{"hidden_size": 256, "num_key_value_heads": 12, "head_dim": 32, "vocab_size": 8192, "positions": "alibi", "qk_norm": false, "parallel_block": false, "init": "normal", "init_std_up": 0.0219, "init_std_down": 0.00309, "beta2": 0.99, "schedule": "wsd", "batch_tokens": [65536, 131072, 262144], "max_seq_len": 128}
Each number is 50 + 10 x the weight over its row's rms, rounded and kept within 0 to 99. Layers, rows and columns count from 0. The size before them is the row's rms in percent of the matrix's.

# up: layer 20 MLP up, 1024x256, rms 0.0806, rows 793-806, columns 0-255
# down: layer 20 MLP down (transposed), 1024x256, rms 0.0786, rows 793-805, columns 0-255
up793 099:52 31 45 42 38 62 61 52 51 53 54 49 54 38 46 53 56 51 49 45 54 59 42 62 49 56 57 38 47 41 59 65 50 51 53 37 58 35 60 52 46 26 55 50 42 67 63 51 47 34 47 48 64 47 57 41 62 45 47 55 61 61 33 70 58 47 62 52 34 59 44 48 43 45 50 41 54 47 39 45 55 56 46 41 79 65 40 52 34 41 54 53 56 58 41 60 31 32 26 45 39 58 41 42 31 39 32 51 50 58 51 52 52 49 60 54 62 51 45 23 40 49 44 44 65 57 46 42 55 52 44 42 32 54 57 44 63 43 57 61 52 35 62 49 59 53 46 45 49 63 51 52 56 51 41 33 36 32 48 59 53 48 61 58 44 46 49 43 38 62 36 49 40 55 47 60 64 52 16 66 37 31 39 60 31 52 58 54 55 57 40 60 56 33 50 75 68 61 46 44 38 59 44 44 60 35 60 50 58 46 49 37 51 67 63 43 46 38 29 60 59 59 53 45 31 44 57 36 54 72 53 52 59 55 57 50 45 50 48 43 46 57 58 48 54 49 48 59 29 46 62 43 45 43 61 57
down793 106:45 58 59 38 46 41 54 49 65 43 76 39 52 58 37 45 39 43 56 55 64 43 44 65 43 51 65 57 45 58 53 39 47 30 73 66 49 39 40 76 46 59 56 44 23 42 43 41 50 62 63 52 49 46 44 47 58 48 44 37 42 23 53 55 37 32 45 52 59 57 44 26 52 51 40 46 55 47 39 49 48 52 48 49 41 40 52 42 50 52 28 61 58 47 47 59 69 68 29 59 57 59 69 50 67 36 63 48 46 56 46 63 46 47 38 36 40 56 50 59 61 53 45 46 41 48 50 60 27 44 56 57 60 46 38 58 60 34 56 53 41 57 32 48 46 42 37 53 41 60 62 45 37 69 51 54 63 49 55 37 44 29 49 64 29 43 56 44 45 42 48 50 63 47 48 53 39 64 35 43 60 50 54 41 43 51 52 42 42 67 54 70 54 39 39 62 37 39 55 44 46 46 47 47 48 73 54 46 35 59 54 57 57 45 44 50 38 51 45 69 40 29 63 40 46 51 46 57 54 53 59 52 57 52 34 64 61 58 34 53 58 36 46 34 55 51 50 36 52 51 44 52 61 55 45 54
up794 111:46 50 40 67 57 55 49 58 45 46 48 44 55 53 36 59 47 58 57 67 30 42 48 47 37 42 61 53 52 57 42 41 47 49 51 44 60 65 35 47 58 47 45 28 60 52 38 59 48 62 44 65 36 43 47 57 51 40 39 44 37 48 56 63 71 41 50 52 66 63 63 45 43 46 31 63 40 32 46 48 48 19 45 51 43 47 44 61 54 38 56 66 45 42 54 48 51 65 44 41 45 54 46 46 32 45 15 70 53 58 57 42 52 52 34 41 45 47 35 45 44 34 42 44 44 42 38 54 47 54 47 44 43 46 58 39 51 58 34 53 54 48 62 57 39 76 50 43 29 51 44 55 49 61 51 52 41 39 31 47 46 44 51 54 40 53 46 65 58 37 38 57 63 46 57 37 69 44 53 67 58 57 55 61 58 58 57 32 25 61 28 55 57 54 51 64 48 49 68 49 62 70 66 61 33 64 56 41 27 37 28 43 48 49 52 52 49 44 54 63 40 39 56 54 51 52 55 53 68 57 63 48 55 47 51 58 45 39 55 44 51 68 65 50 48 44 49 53 44 65 45 54 58 44 54 51
down794 116:55 26 41 49 64 36 56 55 50 49 64 59 51 49 60 44 53 60 47 42 34 49 42 58 53 40 42 44 46 53 46 23 47 50 39 47 56 45 49 59 54 51 67 48 68 54 39 73 52 35 34 57 48 54 57 52 28 43 46 39 63 38 43 60 61 57 79 51 53 34 55 52 37 46 56 57 36 61 45 34 54 26 50 66 47 45 48 63 74 47 41 45 40 41 46 41 50 42 40 47 44 52 37 49 51 51 49 52 47 67 52 44 52 44 74 51 35 55 48 46 49 47 51 46 45 45 17 51 43 43 51 52 47 49 41 55 41 67 53 44 49 52 52 39 62 65 47 59 53 45 37 48 54 63 45 58 27 40 23 47 44 38 46 59 30 47 60 36 39 44 52 64 49 33 45 58 46 41 66 38 58 41 56 32 59 38 58 59 75 66 50 52 64 47 55 45 53 53 55 35 39 50 43 38 46 45 41 47 51 46 56 51 44 44 53 58 61 35 39 54 30 44 74 55 59 55 43 57 34 58 50 44 61 54 63 67 47 56 60 54 63 45 45 42 64 63 57 50 56 35 54 52 45 57 60 48
up795 105:31 46 48 56 50 59 65 47 40 60 44 64 51 59 54 44 36 50 44 41 62 42 49 45 49 38 44 52 55 56 37 55 37 46 43 36 50 63 51 44 45 35 68 49 51 47 30 56 36 42 57 60 57 29 71 45 54 36 46 56 61 51 48 44 58 52 45 37 29 46 67 56 51 33 26 73 54 40 48 41 42 68 42 56 60 47 52 37 43 40 31 37 54 63 51 35 60 38 49 36 54 43 52 60 52 35 50 42 45 40 59 50 73 60 32 57 71 63 31 58 42 40 54 53 37 35 42 58 53 52 58 42 60 34 55 38 65 58 45 51 52 50 44 44 63 43 53 52 42 52 57 43 57 53 54 65 45 42 47 51 39 41 47 69 44 50 55 49 44 41 53 50 44 46 47 46 37 46 60 61 56 49 50 52 56 47 49 74 48 46 45 41 50 57 36 32 43 47 40 44 50 59 45 60 35 36 39 59 35 64 37 38 38 61 34 33 53 52 42 48 50 51 66 52 48 62 47 40 68 48 35 73 61 75 66 60 46 55 50 49 49 46 54 50 45 42 49 60 58 52 29 36 74 61 60 46
down795 106:51 49 62 39 44 65 41 42 62 61 35 45 38 51 48 47 36 48 49 23 64 44 36 63 47 46 47 65 43 41 54 72 47 41 41 43 53 46 50 43 54 47 46 51 62 36 64 45 48 62 49 59 48 31 50 53 53 56 49 43 49 63 56 50 58 63 67 28 53 48 39 52 50 61 63 54 56 47 46 57 37 48 51 29 54 53 52 53 53 42 57 59 33 60 60 55 67 42 38 66 53 58 50 35 47 46 45 55 49 43 52 47 51 41 71 44 49 29 69 47 70 60 50 63 30 61 56 55 44 53 33 60 36 66 61 51 65 38 53 39 60 54 55 50 52 34 54 41 67 42 46 50 61 44 38 59 50 58 55 50 51 44 26 45 56 59 50 55 25 56 47 57 55 50 51 48 43 51 52 31 50 36 41 52 39 44 45 54 53 70 47 59 46 49 38 41 46 56 37 76 57 46 54 39 30 72 39 50 52 35 51 54 47 44 64 37 45 32 40 33 36 57 47 35 44 33 40 37 67 41 47 50 73 42 24 51 44 49 44 55 50 54 48 32 44 45 38 40 49 49 48 56 47 38 51 45
up796 101:43 44 49 71 34 52 58 61 55 36 28 51 44 62 31 62 58 62 61 49 49 51 59 56 35 54 49 46 42 52 54 57 51 53 43 41 53 44 52 59 54 59 65 47 45 57 60 47 42 58 49 38 52 38 44 63 64 51 36 51 53 57 52 56 45 37 67 31 55 48 42 50 49 47 42 37 55 53 47 66 45 39 59 17 59 52 42 29 51 50 47 44 52 32 45 40 37 48 51 52 39 45 42 53 57 63 53 41 45 49 49 47 63 58 58 30 43 65 19 69 56 51 42 41 45 32 49 57 52 39 59 41 70 70 43 51 48 47 67 63 35 26 56 70 54 41 48 59 67 51 59 59 34 45 47 44 50 36 59 51 66 50 67 48 57 50 38 48 38 57 69 76 54 35 50 54 51 52 57 68 46 40 60 52 51 54 64 67 60 40 48 48 42 63 63 65 53 51 63 73 52 46 55 35 55 49 51 55 46 53 35 44 45 57 30 39 60 62 46 67 50 65 52 49 48 59 50 46 55 55 37 39 57 71 49 41 56 49 50 67 53 46 49 51 58 49 57 56 45 62 53 54 67 47 56 45
down796 096:55 50 59 56 51 36 69 65 35 39 50 51 48 57 49 38 50 42 54 44 53 49 46 49 71 67 57 48 63 51 47 43 50 50 45 32 66 41 59 52 60 46 49 57 34 45 21 63 50 38 37 58 54 48 54 37 56 42 57 69 55 32 39 50 56 51 24 83 62 43 56 63 55 55 50 51 39 47 60 50 39 68 56 62 46 32 60 63 61 44 47 53 42 50 42 62 62 50 61 52 44 69 49 64 61 44 54 52 65 60 53 56 40 42 47 45 71 52 59 50 47 35 53 55 55 66 54 38 71 54 53 58 39 56 50 36 39 39 61 51 59 57 56 34 54 56 36 40 50 51 43 40 60 46 33 41 44 47 39 40 43 50 49 41 36 53 55 47 32 42 31 35 56 63 40 49 72 57 38 53 68 53 47 34 45 49 29 38 56 44 58 68 52 54 42 53 56 57 61 40 45 47 43 40 32 46 59 48 43 44 54 55 55 32 60 39 45 52 45 38 44 48 41 48 51 43 50 54 53 38 39 60 32 28 49 42 40 40 47 41 37 43 65 43 49 42 55 38 55 31 31 52 37 50 50 46
up797 101:46 57 56 37 51 54 45 51 52 48 47 54 40 45 55 40 41 60 56 57 58 46 59 55 70 53 43 47 44 51 55 46 54 51 50 53 45 58 51 57 45 55 65 54 72 61 57 63 56 50 58 50 41 64 46 42 61 50 62 55 39 60 39 47 58 48 51 53 54 54 42 40 44 47 42 27 44 37 42 51 62 36 56 53 35 56 65 41 48 38 53 50 48 72 49 51 29 34 54 36 54 46 57 62 36 54 48 48 41 57 66 29 57 70 38 59 48 47 59 66 44 44 61 52 77 48 49 53 63 64 45 42 71 58 50 53 54 61 60 62 53 33 65 48 48 48 45 39 51 52 58 46 56 53 35 43 48 44 37 50 71 46 54 34 52 31 42 72 46 48 58 63 57 32 47 44 26 75 57 45 09 52 64 63 44 44 48 46 49 55 55 61 39 69 57 42 56 65 39 56 46 45 48 38 58 44 46 50 57 40 49 47 42 56 51 52 49 39 40 44 34 50 35 49 37 42 33 26 50 50 52 45 64 50 51 71 41 50 57 68 39 50 59 37 37 48 55 43 48 63 42 38 44 34 36 63
down797 100:38 54 52 50 48 59 30 49 52 44 70 52 44 52 66 59 48 52 44 45 36 50 44 59 39 56 58 69 53 67 38 48 51 44 51 32 40 45 50 40 30 50 45 55 61 56 58 46 49 64 53 52 62 37 45 40 43 71 71 61 40 54 64 48 64 65 63 46 27 56 50 47 55 26 58 57 65 52 71 43 38 51 49 40 52 29 44 54 47 42 47 66 60 45 49 43 48 37 44 29 48 41 75 58 44 51 57 52 55 37 36 68 45 49 52 47 58 38 65 32 56 61 57 50 24 38 51 45 37 37 66 58 47 52 61 44 41 54 41 57 60 52 52 58 64 59 58 57 59 34 40 43 45 55 66 39 49 55 41 59 58 56 57 45 67 36 52 56 45 57 48 50 56 47 44 48 51 50 57 39 45 53 46 54 45 57 42 53 43 56 46 51 35 43 51 63 54 55 51 62 58 31 49 60 53 62 48 58 25 69 67 42 45 57 66 35 51 46 46 54 51 45 51 24 40 50 35 49 64 24 56 30 47 37 60 53 54 43 41 59 42 51 48 42 50 62 60 35 46 48 65 53 58 45 67 40
up798 097:37 36 63 57 52 54 57 51 49 55 46 59 33 48 63 43 51 53 44 41 50 45 64 52 50 43 55 59 29 75 58 51 57 44 55 47 52 44 69 49 54 51 53 46 49 45 47 40 49 57 54 45 45 37 60 54 39 37 49 33 59 53 44 46 36 70 56 29 65 40 55 37 63 54 57 52 33 46 52 56 52 67 52 64 44 31 75 46 59 32 49 43 68 43 47 63 42 55 46 45 41 35 61 73 40 45 58 43 75 49 37 57 60 49 40 39 77 77 54 38 50 55 42 49 57 58 46 36 39 41 55 43 44 45 40 49 40 61 62 63 47 47 47 44 45 44 50 57 50 39 47 44 46 63 60 35 39 54 53 45 52 43 35 47 55 61 58 43 51 28 37 48 37 41 34 55 59 59 48 45 42 61 36 66 67 39 58 55 51 50 34 28 56 44 56 39 68 46 66 38 64 55 48 57 64 29 46 68 48 53 51 69 59 49 46 41 53 39 25 42 47 55 37 55 41 38 68 53 49 60 58 36 56 55 44 50 52 46 52 60 39 57 51 52 45 43 41 53 59 45 44 40 42 41 54 46
down798 102:55 48 63 56 59 52 54 59 43 62 54 35 46 50 57 31 49 37 61 42 69 47 52 57 70 41 43 52 52 43 50 53 49 38 50 46 40 28 49 44 44 48 57 55 49 50 71 60 34 35 45 43 43 31 49 71 62 42 53 41 37 59 43 65 36 49 49 69 49 42 37 56 46 39 34 54 42 45 47 53 46 50 54 28 46 63 45 49 51 50 28 39 53 46 48 55 56 59 44 50 44 25 48 49 57 60 56 59 52 45 57 62 47 62 67 52 42 66 48 68 49 58 58 43 47 59 51 50 51 49 46 51 49 60 49 49 58 59 51 50 44 66 40 53 49 50 46 40 47 56 37 39 20 43 67 54 26 58 58 48 40 48 39 76 50 69 59 44 57 52 56 61 32 37 48 71 51 39 70 67 40 41 55 59 46 55 51 60 46 31 50 57 58 42 55 55 49 54 47 64 32 59 55 50 55 49 48 58 41 56 62 47 34 50 37 54 38 41 77 56 31 53 51 35 46 58 54 46 27 50 43 56 57 50 34 49 48 31 32 71 62 41 55 50 62 47 45 57 42 38 42 54 39 57 43 67
up799 099:56 47 41 51 63 57 54 53 42 60 40 51 63 47 56 43 47 53 38 44 33 46 59 47 56 42 44 42 49 67 53 59 28 41 57 40 43 54 39 59 52 65 41 57 44 36 46 36 48 59 51 53 36 57 52 41 34 41 30 45 42 59 56 49 79 38 44 42 60 56 46 64 49 31 37 60 65 54 47 50 60 36 57 44 62 42 45 44 40 33 25 44 45 60 34 62 29 52 53 44 54 41 47 62 54 50 56 65 53 57 55 51 64 50 44 41 54 53 45 61 53 47 34 50 57 48 42 30 63 49 53 39 57 50 43 47 72 69 49 68 50 54 48 67 69 44 53 32 43 44 61 48 50 46 46 48 47 64 39 54 57 70 57 65 49 42 43 49 63 36 43 68 68 43 56 43 49 42 45 58 44 47 43 34 48 56 43 60 48 49 54 38 55 59 67 64 50 48 40 49 56 55 48 59 51 68 33 37 45 49 35 66 32 53 47 47 57 29 64 49 52 67 49 58 33 37 51 48 43 55 64 56 58 56 80 57 35 49 56 55 55 40 48 63 59 32 47 36 59 71 65 44 45 53 42 44
down799 102:64 33 26 40 56 66 55 52 53 60 62 40 42 52 73 52 39 63 46 59 41 46 42 39 45 57 50 46 51 49 47 47 37 44 48 41 73 57 51 36 37 51 47 65 49 71 62 46 61 51 53 41 52 43 37 25 55 52 55 44 28 48 46 38 50 69 71 51 61 65 60 65 43 46 48 43 53 39 47 40 63 57 60 54 36 39 56 41 61 43 89 43 51 39 44 37 51 59 52 61 55 61 53 68 45 36 53 58 60 49 40 62 55 42 47 55 47 45 70 52 55 47 45 46 43 50 46 29 65 49 63 50 38 54 65 44 61 44 39 62 57 56 39 49 47 58 44 33 58 52 50 30 37 55 50 53 42 39 63 60 51 41 31 38 47 54 54 30 37 48 50 48 49 57 51 70 46 61 46 50 51 59 50 41 52 52 39 51 48 44 46 38 46 46 60 43 50 67 45 55 45 56 46 62 49 47 50 34 46 56 48 39 61 57 38 43 61 42 36 56 55 36 65 27 44 72 54 26 44 39 60 50 50 52 49 37 59 63 41 59 66 50 45 43 40 52 32 57 51 43 49 49 51 38 63 45
up800 097:49 29 62 52 36 77 58 53 34 44 35 62 56 55 44 59 48 63 62 62 46 36 45 44 44 48 52 52 60 45 59 54 52 40 67 37 75 53 32 39 44 23 65 40 54 63 35 48 49 50 49 47 54 56 58 32 55 52 62 49 57 80 54 72 61 41 43 39 60 71 44 48 47 46 41 46 47 53 25 53 47 60 52 32 58 44 56 49 46 45 57 63 50 43 48 48 40 54 29 55 59 47 54 54 56 55 52 35 40 62 46 58 52 53 47 42 61 47 41 52 74 64 34 69 34 56 52 57 48 54 44 39 41 40 54 44 51 30 49 55 32 39 59 53 74 50 31 53 58 60 57 66 49 70 51 61 64 50 60 65 50 54 42 56 52 43 41 42 52 60 56 48 39 44 28 50 57 65 48 53 49 41 44 53 51 34 57 50 44 51 56 41 75 44 61 54 50 47 61 46 57 55 64 50 52 56 45 57 62 69 34 40 59 42 56 49 57 49 62 44 61 62 51 68 45 55 50 45 59 67 66 59 60 60 51 48 47 47 52 63 44 47 50 62 58 39 33 52 37 55 55 53 52 47 43 57
down800 091:49 50 37 48 54 60 53 46 56 52 59 51 58 50 67 35 40 52 52 31 52 61 46 51 49 61 61 56 51 51 49 60 54 32 58 56 58 51 46 26 50 43 31 38 40 29 44 40 50 63 44 62 50 59 70 58 43 58 58 51 56 37 49 51 59 59 63 45 54 62 57 43 60 47 64 45 45 56 55 48 45 54 48 53 47 38 47 40 51 65 43 45 47 57 51 53 50 59 51 54 49 71 24 31 60 53 58 42 68 50 44 47 58 39 53 50 55 51 64 36 49 39 52 56 42 72 66 41 55 64 65 58 46 52 83 55 60 48 51 58 51 70 47 56 50 39 48 48 48 33 56 56 66 57 47 54 37 64 73 46 42 51 54 50 45 55 56 53 55 52 22 36 59 44 49 90 51 46 34 57 60 55 36 60 54 50 59 51 45 52 57 62 56 57 41 33 51 54 71 62 46 61 49 49 56 26 63 63 35 51 63 60 68 48 44 48 48 58 57 67 45 47 58 51 47 43 34 44 55 35 51 57 68 44 51 50 57 66 64 53 59 53 56 54 46 35 48 39 42 39 39 59 62 53 68 54
up801 099:43 46 36 55 54 51 48 38 28 41 68 41 46 36 46 55 33 54 36 49 56 42 50 42 48 55 39 55 37 51 59 45 47 38 49 30 56 32 37 59 43 45 47 47 51 48 43 73 43 61 41 52 23 44 59 52 57 43 50 51 38 51 73 46 53 47 49 54 64 53 66 53 61 53 62 45 46 55 47 60 65 50 29 31 43 54 58 39 43 46 40 52 66 36 64 42 57 47 57 46 77 54 56 61 54 49 51 43 48 45 63 58 57 48 47 33 55 58 52 37 48 53 54 43 45 55 45 38 31 34 49 60 43 56 51 37 48 42 63 58 45 39 37 55 59 64 33 56 44 45 63 55 37 67 50 49 68 44 62 51 51 54 35 58 59 58 46 44 47 72 54 45 53 49 49 56 43 60 56 51 70 57 44 66 41 46 74 49 61 45 38 54 35 32 64 57 40 55 57 40 58 60 65 57 45 61 50 48 44 60 42 52 54 63 55 54 52 54 33 47 48 40 56 61 71 57 21 24 37 65 57 43 57 49 52 51 52 49 59 58 42 57 50 54 60 61 40 42 61 41 34 38 26 45 47 37
down801 090:30 52 35 37 39 44 55 00 48 51 53 60 51 58 70 57 36 48 61 48 44 43 47 53 40 44 57 52 59 52 43 46 47 50 47 65 48 62 42 41 61 35 53 52 56 43 40 63 47 46 55 59 59 49 60 35 46 53 50 50 25 60 56 46 60 49 38 47 51 40 52 39 38 48 48 61 43 44 48 60 48 45 45 72 61 43 52 39 49 44 60 48 50 36 59 56 45 31 36 53 56 33 62 57 46 54 50 55 60 52 50 60 55 44 58 43 55 61 55 55 36 56 53 47 52 91 77 49 41 53 60 47 36 45 51 66 52 41 56 60 53 41 41 45 50 54 68 40 56 49 47 47 47 62 48 49 53 55 75 44 44 51 44 62 53 53 34 51 49 68 43 40 75 46 53 45 55 52 38 47 61 52 40 48 51 47 60 48 54 35 79 59 43 49 48 40 49 47 41 40 59 53 60 55 50 65 51 59 41 58 54 64 40 55 58 53 38 42 48 54 52 47 53 49 55 53 64 34 43 63 41 55 17 44 47 53 50 46 60 46 51 55 44 57 65 67 54 56 42 33 56 53 54 56 55 53
up802 101:44 53 82 58 50 66 52 51 63 38 44 55 40 43 43 54 45 49 48 57 61 49 64 54 51 41 62 53 50 53 56 48 44 57 62 39 68 44 56 50 38 41 61 35 48 54 45 44 60 43 53 63 49 34 59 54 42 43 56 59 37 54 39 49 63 39 53 45 40 51 54 34 50 53 59 62 54 28 56 54 56 48 53 42 51 45 37 35 30 59 54 40 71 63 52 58 64 52 28 38 57 53 41 53 61 64 52 40 47 58 47 34 47 64 32 43 51 66 49 42 47 59 33 50 55 36 44 38 51 35 46 41 51 26 41 28 46 56 60 56 51 47 36 60 39 49 36 72 48 53 49 36 39 38 44 60 52 55 41 64 47 51 57 59 51 56 37 50 55 30 50 52 45 27 47 47 30 31 44 38 45 30 45 47 48 53 52 56 45 42 53 53 54 60 47 61 50 57 56 49 39 65 44 54 29 68 42 49 42 62 66 25 48 28 58 50 45 41 64 50 46 40 48 41 51 52 68 48 63 61 41 44 66 52 55 63 52 42 53 49 56 45 63 53 67 47 49 58 45 63 34 53 50 48 27 73
down802 112:46 51 43 45 56 43 49 48 49 66 51 35 38 54 62 41 52 59 34 48 38 43 34 51 51 60 58 45 55 34 47 52 59 49 53 45 29 42 59 51 52 55 49 59 54 52 49 54 53 33 62 66 48 58 62 55 62 64 48 65 62 62 50 60 62 53 42 50 35 62 52 53 34 37 61 38 45 56 49 24 36 52 37 66 30 55 46 63 31 73 60 50 59 56 54 59 45 29 48 47 50 41 44 42 58 52 59 55 46 51 55 51 61 63 64 37 46 54 45 48 46 46 60 47 34 44 43 37 47 48 57 62 51 52 48 51 48 70 43 51 70 53 58 40 61 39 48 58 59 48 34 38 44 53 36 58 55 33 61 46 32 48 52 56 15 56 69 51 57 52 57 40 40 46 40 36 32 55 30 43 56 58 42 47 60 56 65 47 63 26 46 33 47 72 52 46 51 60 54 47 52 57 42 67 48 54 45 48 64 44 42 55 67 38 44 46 74 37 60 38 55 62 32 53 47 52 41 48 50 53 54 64 53 55 39 56 47 46 55 37 66 45 65 36 58 74 54 54 61 55 60 61 49 66 47 50
up803 105:52 58 62 44 38 35 67 52 34 53 47 51 49 46 39 70 48 57 48 46 48 66 49 48 53 49 28 52 54 50 32 54 48 50 49 28 50 50 48 63 47 40 52 52 54 50 58 49 55 46 43 72 52 45 51 47 50 48 38 53 49 50 75 48 59 64 27 57 41 54 54 48 52 41 65 57 51 47 41 53 66 58 42 57 51 53 32 47 47 56 59 79 59 50 50 42 40 46 50 45 54 54 54 46 36 66 34 33 62 54 36 37 33 67 34 50 66 45 61 36 74 46 42 62 51 60 46 52 45 67 33 45 44 47 41 52 61 46 54 41 51 33 55 46 43 53 58 57 43 34 54 55 49 37 65 58 55 38 39 54 58 58 42 67 44 58 33 49 47 52 39 60 64 52 32 56 58 45 53 56 45 27 67 58 61 44 54 57 19 51 36 48 40 46 53 53 59 45 58 43 24 48 68 46 55 51 38 55 47 50 51 33 53 61 42 60 52 50 53 50 31 44 50 53 44 42 60 37 48 61 45 48 60 63 56 44 35 52 49 52 11 39 51 61 65 50 60 49 47 60 59 45 53 32 52 55
down803 109:55 42 45 41 58 25 42 60 47 50 41 27 59 37 38 45 33 54 55 52 54 38 58 58 35 49 48 65 49 31 52 38 29 45 54 40 51 59 54 34 71 56 41 48 40 58 66 45 56 43 51 72 37 52 75 42 39 55 46 64 42 51 54 54 53 41 48 45 65 45 51 41 40 67 64 58 41 61 47 50 19 57 66 35 51 49 54 50 62 48 32 68 56 50 50 43 46 39 43 47 46 46 53 55 40 44 46 31 43 39 66 50 25 56 59 44 70 62 46 16 45 47 64 51 50 70 39 47 43 60 42 67 50 44 55 53 52 59 45 49 39 51 56 45 58 39 59 54 56 53 33 62 36 35 58 53 66 63 49 55 47 58 56 49 50 55 58 56 55 46 63 63 49 49 57 39 42 37 43 53 58 68 66 62 53 46 52 55 53 44 60 51 57 70 51 42 33 45 38 50 44 45 49 49 63 41 41 42 54 57 54 48 40 43 49 42 50 58 47 36 66 51 43 66 51 55 60 41 38 56 53 38 56 57 76 45 67 44 57 42 52 58 45 35 51 44 39 44 52 34 51 58 48 52 42 52
up804 101:58 64 56 59 53 56 44 46 49 31 35 53 54 39 62 47 51 42 56 56 54 48 77 52 56 42 49 45 53 64 63 62 51 62 46 45 55 53 27 51 72 50 45 43 35 46 44 57 56 55 44 65 36 41 48 61 62 46 51 56 37 48 55 61 43 33 43 40 57 48 74 45 56 33 35 43 56 58 47 64 60 41 60 39 52 59 30 42 39 50 49 50 45 36 57 54 45 33 42 35 59 53 49 53 51 44 48 77 48 54 37 57 45 41 49 32 55 52 51 37 55 45 49 43 55 52 46 44 66 41 34 51 43 61 17 38 50 48 49 43 61 59 65 59 57 59 32 34 48 54 52 47 53 55 43 62 54 60 40 71 52 60 36 62 61 42 49 47 54 40 48 55 53 48 51 43 53 57 72 43 64 52 34 48 47 34 57 59 56 58 44 35 53 47 49 55 73 47 64 54 48 67 52 61 66 71 43 46 55 40 56 50 57 56 29 58 29 32 48 47 33 57 49 35 31 63 52 51 53 50 46 53 52 43 51 46 42 35 61 53 45 51 67 64 39 62 58 51 66 41 57 34 55 56 56 27
down804 106:37 34 38 44 51 66 61 55 41 48 48 55 46 34 45 48 61 67 65 40 45 31 50 40 41 55 33 33 38 59 31 42 32 51 40 62 39 67 49 49 50 51 30 52 46 32 59 62 44 54 42 61 48 65 31 29 38 51 40 46 49 46 37 37 42 49 36 45 38 70 45 70 51 50 45 48 62 41 33 59 34 61 41 53 32 61 52 47 33 54 46 67 52 61 35 47 65 51 57 64 63 57 42 56 52 45 56 56 60 57 46 53 58 44 49 41 62 63 61 51 53 39 58 50 56 75 39 60 72 62 49 47 48 40 41 54 59 51 40 46 48 49 48 48 37 41 53 43 56 29 65 51 50 62 47 52 62 60 45 55 55 48 73 68 44 56 47 45 47 69 53 46 58 44 59 60 64 53 46 45 57 39 43 58 61 39 39 44 40 54 61 55 44 44 53 58 53 47 47 39 44 68 32 40 50 37 53 59 51 56 48 51 52 37 63 27 58 41 44 33 55 65 52 58 54 51 52 47 41 55 65 48 72 53 60 48 47 69 54 54 35 53 55 43 47 47 39 57 56 55 44 64 56 44 36 65
up805 104:53 48 51 66 54 42 51 53 61 45 62 42 55 42 57 68 67 57 65 73 47 46 51 50 49 46 51 49 30 37 55 50 45 38 57 42 45 42 44 56 45 71 49 42 66 57 57 57 58 61 16 48 57 42 55 59 39 33 55 63 57 50 64 51 41 58 59 47 60 52 49 58 48 52 61 49 29 39 50 59 60 21 39 44 52 47 48 41 41 48 57 53 45 44 54 61 68 47 58 38 45 55 36 56 53 50 58 58 51 28 38 63 56 61 67 41 44 56 54 38 62 52 42 59 40 47 46 36 51 60 40 54 60 54 55 38 32 61 62 45 41 36 57 63 41 79 52 49 50 40 55 73 56 54 42 46 39 44 45 51 44 43 42 37 65 52 58 54 43 64 67 56 55 44 57 51 45 36 59 61 42 64 47 46 24 53 59 58 53 48 48 59 40 52 47 42 48 48 76 43 52 59 51 36 65 51 38 46 39 60 49 47 54 60 40 55 52 51 27 46 38 37 36 39 25 40 46 34 41 30 50 43 54 50 45 58 44 41 40 70 49 41 58 49 66 50 57 58 49 45 62 50 61 40 36 53
down805 097:37 47 36 44 44 63 63 55 46 61 37 50 39 59 38 36 58 59 40 33 48 38 41 41 50 39 43 57 60 54 56 68 46 50 41 55 46 50 47 48 35 44 61 47 41 60 50 44 50 44 72 50 46 46 56 55 59 49 60 42 53 54 49 50 80 65 58 51 51 42 76 32 52 47 49 63 42 54 52 33 48 54 52 41 52 62 54 45 47 50 54 45 62 33 53 50 43 67 53 40 50 45 51 46 59 47 63 50 51 66 61 60 58 48 32 49 55 44 40 48 54 51 46 50 61 57 37 61 51 62 52 33 48 61 49 49 67 31 46 49 37 30 59 51 71 39 41 37 54 29 74 36 57 56 55 42 54 71 46 53 52 48 57 61 50 49 48 48 57 53 44 53 59 55 45 57 45 54 49 51 47 40 36 69 54 31 61 42 57 60 46 51 50 56 52 53 48 42 30 64 46 52 57 58 13 50 62 57 67 36 54 40 43 45 44 47 57 34 38 50 43 62 66 36 41 55 46 54 48 44 42 37 76 36 45 45 62 47 59 44 43 68 36 47 38 33 36 45 43 61 28 52 64 53 69 56
up806 104:50 48 49 59 54 48 65 60 41 49 43 58 55 48 49 49 49 46 54 50 46 40 55 45 50 49 56 72 58 66 53 38 46 36 52 46 47 54 39 59 48 54 50 56 40 66 52 48 52 61 45 46 66 47 54 66 45 46 48 49 61 34 61 47 47 70 46 46 56 72 49 44 63 52 44 38 49 40 40 61 58 53 36 42 45 51 58 58 65 57 63 40 61 52 47 73 48 47 68 45 64 63 53 66 12 49 39 43 50 36 51 51 60 69 52 63 46 56 63 51 44 49 39 45 44 55 49 46 57 41 52 53 45 61 59 52 50 54 48 52 49 72 43 57 52 44 51 57 46 58 60 56 38 50 49 59 47 34 31 48 61 52 71 45 71 66 48 36 61 37 55 43 48 72 31 59 50 39 42 42 41 63 27 51 40 42 56 62 64 55 50 42 68 32 29 51 66 46 68 61 32 61 48 51 42 55 63 45 67 35 43 17 44 47 43 45 59 40 52 59 55 29 32 41 48 49 63 43 43 56 64 40 65 55 60 41 43 43 35 48 45 58 57 35 59 46 51 54 37 34 47 54 58 46 56 60